python train.py --n_layer=8 --d_model=128 --n_head=4 --n_kv_head=4 --head_dim=32 --d_mlp=320 --vocab_size=1024 --activation="swiglu" --norm="rmsnorm" --norm_place="pre" --norm_eps=1e-07 --positions="rope" --rope_base=1020.0 --rope_fraction=0.5 --qk_norm=true --attn_scale=0.213 --bias="none" --tie_embeddings=false --parallel_block=false --extras=["local attention windows", "attention sinks", "value embeddings", "hashed n-gram embeddings", "a smear gate", "an embedding shortcut", "learned residual scales", "capped logits"] --init="normal" --init_std_qkv=0.0442 --init_std_o=0.0 --init_std_up=0.0442 --init_std_down=0.0 --optimizer="adamw" --lr=0.00264 --beta1=0.9 --beta2=0.98 --weight_decay=0.044 --lr_head=0.00658 --warmup_steps=204 --schedule="wsd" --decay_fraction=0.747 --decay_shape="sqrt" --final_lr_fraction=0.05 --batch_tokens=[8192, 16384, 24576] --seq_len=512 --doc_mask=true --train_tokens=120200000 --steps=7626 --dataset="wikipedia_en"
Each number is 500 + 25 x the weight over its row's rms, rounded and kept within 0 to 999. Layers, rows and columns count from 0. Numbers have three digits each. The size before them is the row's rms in percent of the matrix's.

# layer 4 MLP down, 128x320, rms 0.174, rows 81-115, columns 160-239
095:481467493491501542517491533505506550476533452458503477499532469529549471539504477492511509477493474454501485498504547463523506465519485469494508461502528552499496535488499506461557503476469542483515502482546511512469498491529474457455528533
101:512501468486519535513497506489515492525460529486473535528512505502476452484496493521502505469556523519502506530484481473502486484498529520522477542469449536551483548464522474486518502507488527487479514498493506509523462513522508502539514476
107:533517507530478573528489473473490505493492514471455511514477519544501444483499458516498483482533522472497468485464517525485551486503474529482484461490505502501505516508508495526466535518468523519500487528524495532435522535492490450495462510
093:516485494486506507521467486477521502477500519443492512472485512486510515437513541550525524542546497488494460497515484484502453484526504446521479545499488467507534495528509503510483510502542517466495502515510531498505482481464527537539538468
091:482527487504464503516483508524512488506499515505516546498503536463503472505506499488466536505534514507492492538489499473537490491436505521546525483493490462480500518520482447471496505459508519494508555486484507536494460510488507506503516510
096:491515557504526517514521488483516514513495538558483478514515519513499459533486511512469507486457493499517551489481520500497451480505508496483496493518497500496499497469465530464507492511490516494462443498469480466499521480496474464469512501
094:486481498486489487494541518496469507488503489550505557480479502508476454478474504478546476515479504470501505480497544492500499509532505501493497496504546518492504534500482460475489510536492502493496470476478496515486474503495543475498489515
100:518496498452498510497513486466517502511501503485502547510465497478479455516512493474491525527537494466475510504496494504514500474498501471499535473529459495484503491524480545485516509508495515470508561483496464493469493493503512537478453465
098:488490489463529468534505498521510519493480504484511515484537476495490496500460486521479465494468497549524523514520491525538527480559500475469482500471517529491475507453529456528501530460497487534524470520503500507522480548527538471498512493
104:461513497434493509502528498497499489512475466513482505487511514466551460494532506491462496498491531524508550500488538485529490459497528513498487503504460478507467469524563441493494516511449525508504471529498514502506484495516447510476494528
097:483530530509488510500490488475517492493468513507477482486497513510503482441525557533476523484490508494491504489506526456496469503545534500476471523526490467491481465474504540484478529474483566468489474529481473514501484484458528581491481515
101:450539509521514473503510493487511527510495529505505515450539524478508468494506503481536481503529499493467468554505482498515477507516510508497514461517492488518512482491463503504494508528498503533504484483504583478538550479529514517494525503
099:515501498464502477515496508526503534508549480466500503469505482509484498537487502500503526494503492498459461498492498481500508488484497474495525472514462498505474498491460474497503458533538472525518445489492516475484485500504516506471518522
099:445451464507493503534554496512507514536492484521492509507491521536453558457492508476462502529515543521517504509500494521513513514509497490469498480509491500488479498532509509502534535502542466503510505512522507485458458531527523484488466548
103:516523510519485519540488477493534551472548494506481491504521484455506506499469506523489479452481497480427497519494446490529474506462500484460512435495481499464481512478513460523520507541498468501484537498467510515525506477472546489470467529
098:535509493566511493491520532444469499496540494479512495530540497505461505535491491463534510542483488476490468441513487476491507486516481486558526476490511528509531466538480478492516486537461501521486488521519449474490545536482498509491492548
095:495501453490515481493548512490520466511520534509462505489529484537576516461485537480513454495483503510534552514544506468461530489509468508524490495482516544508508534553497523497521506471481500557499491487499497514460496480473475502493503514
091:507471486481453505520463467448538488484476523562487533495478525499475523509465519538471547526487523536518495491502515517479533523525490492488501496536506473503483480450505487516490531493485478472516485490545491474488472549456541533504506485
098:513521518505525561480503505534507494502483468456507472489478469503486540495537486471551533494492463518459490545536520487500504503473497511498499497460468484481543531487488494504477504516518492519480490502473546498526524502465477516500521506
094:480517556520503541479475546523490489482545478512509512463552492524503468486507516500505480527490476518512470469487471500474458525523501515517506487485487469484526474466500560476466480515479485509482513461516488526452496463509507506463508547
130:487538534495510502517483514537531474482490545543501480466538494484562488493497497526511513471509497520496495524498487490528494545514468485542459525481498518520509481481456512488477497505486508476499526522476515493500474488499503441526511501
101:516460512543509500496484479491516535545462485476506501545497522508522489519538491520498508518499521471469494442501491541482511509491475475463490458502487517504504477450510509478520510481514521517539462503537489502483462491502527529488476507
110:523521477508509550542541545511512529512517493463506503503573485503468498507443509506522473485506510524513513514475488517526521503486492487528490514475503480537500497494495482494477473497477496481539507506465528510532470505469518513461501504
097:507496495519475477507462503478463470531516533487506474499449493500488501510487517487515528494488455492476466489498548484515494504452508460489484515491514490490492460544512520519519523522514495485534476519497493540453527507538462468478522516
114:492501491488503525556520472510512504496474486506452517548488563480475513522504458536462512468521544536487505502534504530497510503519476492490527461523450503480492512501502522488492507512481517505488526517490460466495482467508488481488459509
098:560500499506518464490491496514505506483518568494526457473521510466500477481520449528504524505485494474497476518521482481513463501447503489524484502476455513485507475484513482498459458484494456469494464492475507500503503513481504519524493517
102:509489501479509503489503493469522524514500530492464459486515511539533452521463467500464510513505533491494485526497555506544486482519460464492495522502536529476466518449509497555492520531487514515477517477466493512499472490518484523508517547
100:491483472495522488501512529529504499454507488515515520502505521473469459465508562497476507512448498496407517488525505485500498454464532493459515507472480516507505516514519484463535503505491531498508533510490467466476512494575512462447515504
093:468499504487469531491520530522487484537494516543519491505480501478517504527496513499500490500512549511486494539495494554531517505464492497506472556488520495491514458559512505508473517539516494524483485471521500538514482569531530496484467480
099:538521493468481497534504531515491531494469510484512478484489506510517532573533521496502521456483504479482481512524552495521502498500491476530519463483524518465512509495506513489487520513532539561501473514526479485513527458485491513478505511
109:495484480544506479486480501524517476482456517503505523495464506499476498508510478495483497531531524532483489512487468512567510510490521529497484484482479475563467516496439516514515525512529468501521550475505525485468506476526477501483499500
101:543509520509474540504506503527450445515529458476476537523501447519492486484510526513483535535530472494519506472466535507468498514545498498514495530502486520515523505529460493508471531499453484480470507520476508506504533507501493501503505475
098:439537513480518508504497501483516503484476505501484486445496502578491484473529494487474512517497525471490474460509518460482473493530501531480486512496539455477510490523480511472498475529531467493520507471516483506468455493503484485502487504
128:497485478533513500536487521479516455503484531505494486495465527510549491468481510521544497495531496504540457509483473500505528495482478505529494469502527505521487500512519525510525492457504489500515489503508512516493478543480530511528526511
099:503519492472549492500495513491507525492463508484510552466480550514515523496511534490535510475477503494495467493505492492503538500507471531477528555507531532489483493485512526521511553514495499498491485489495517491474546471478489526509509478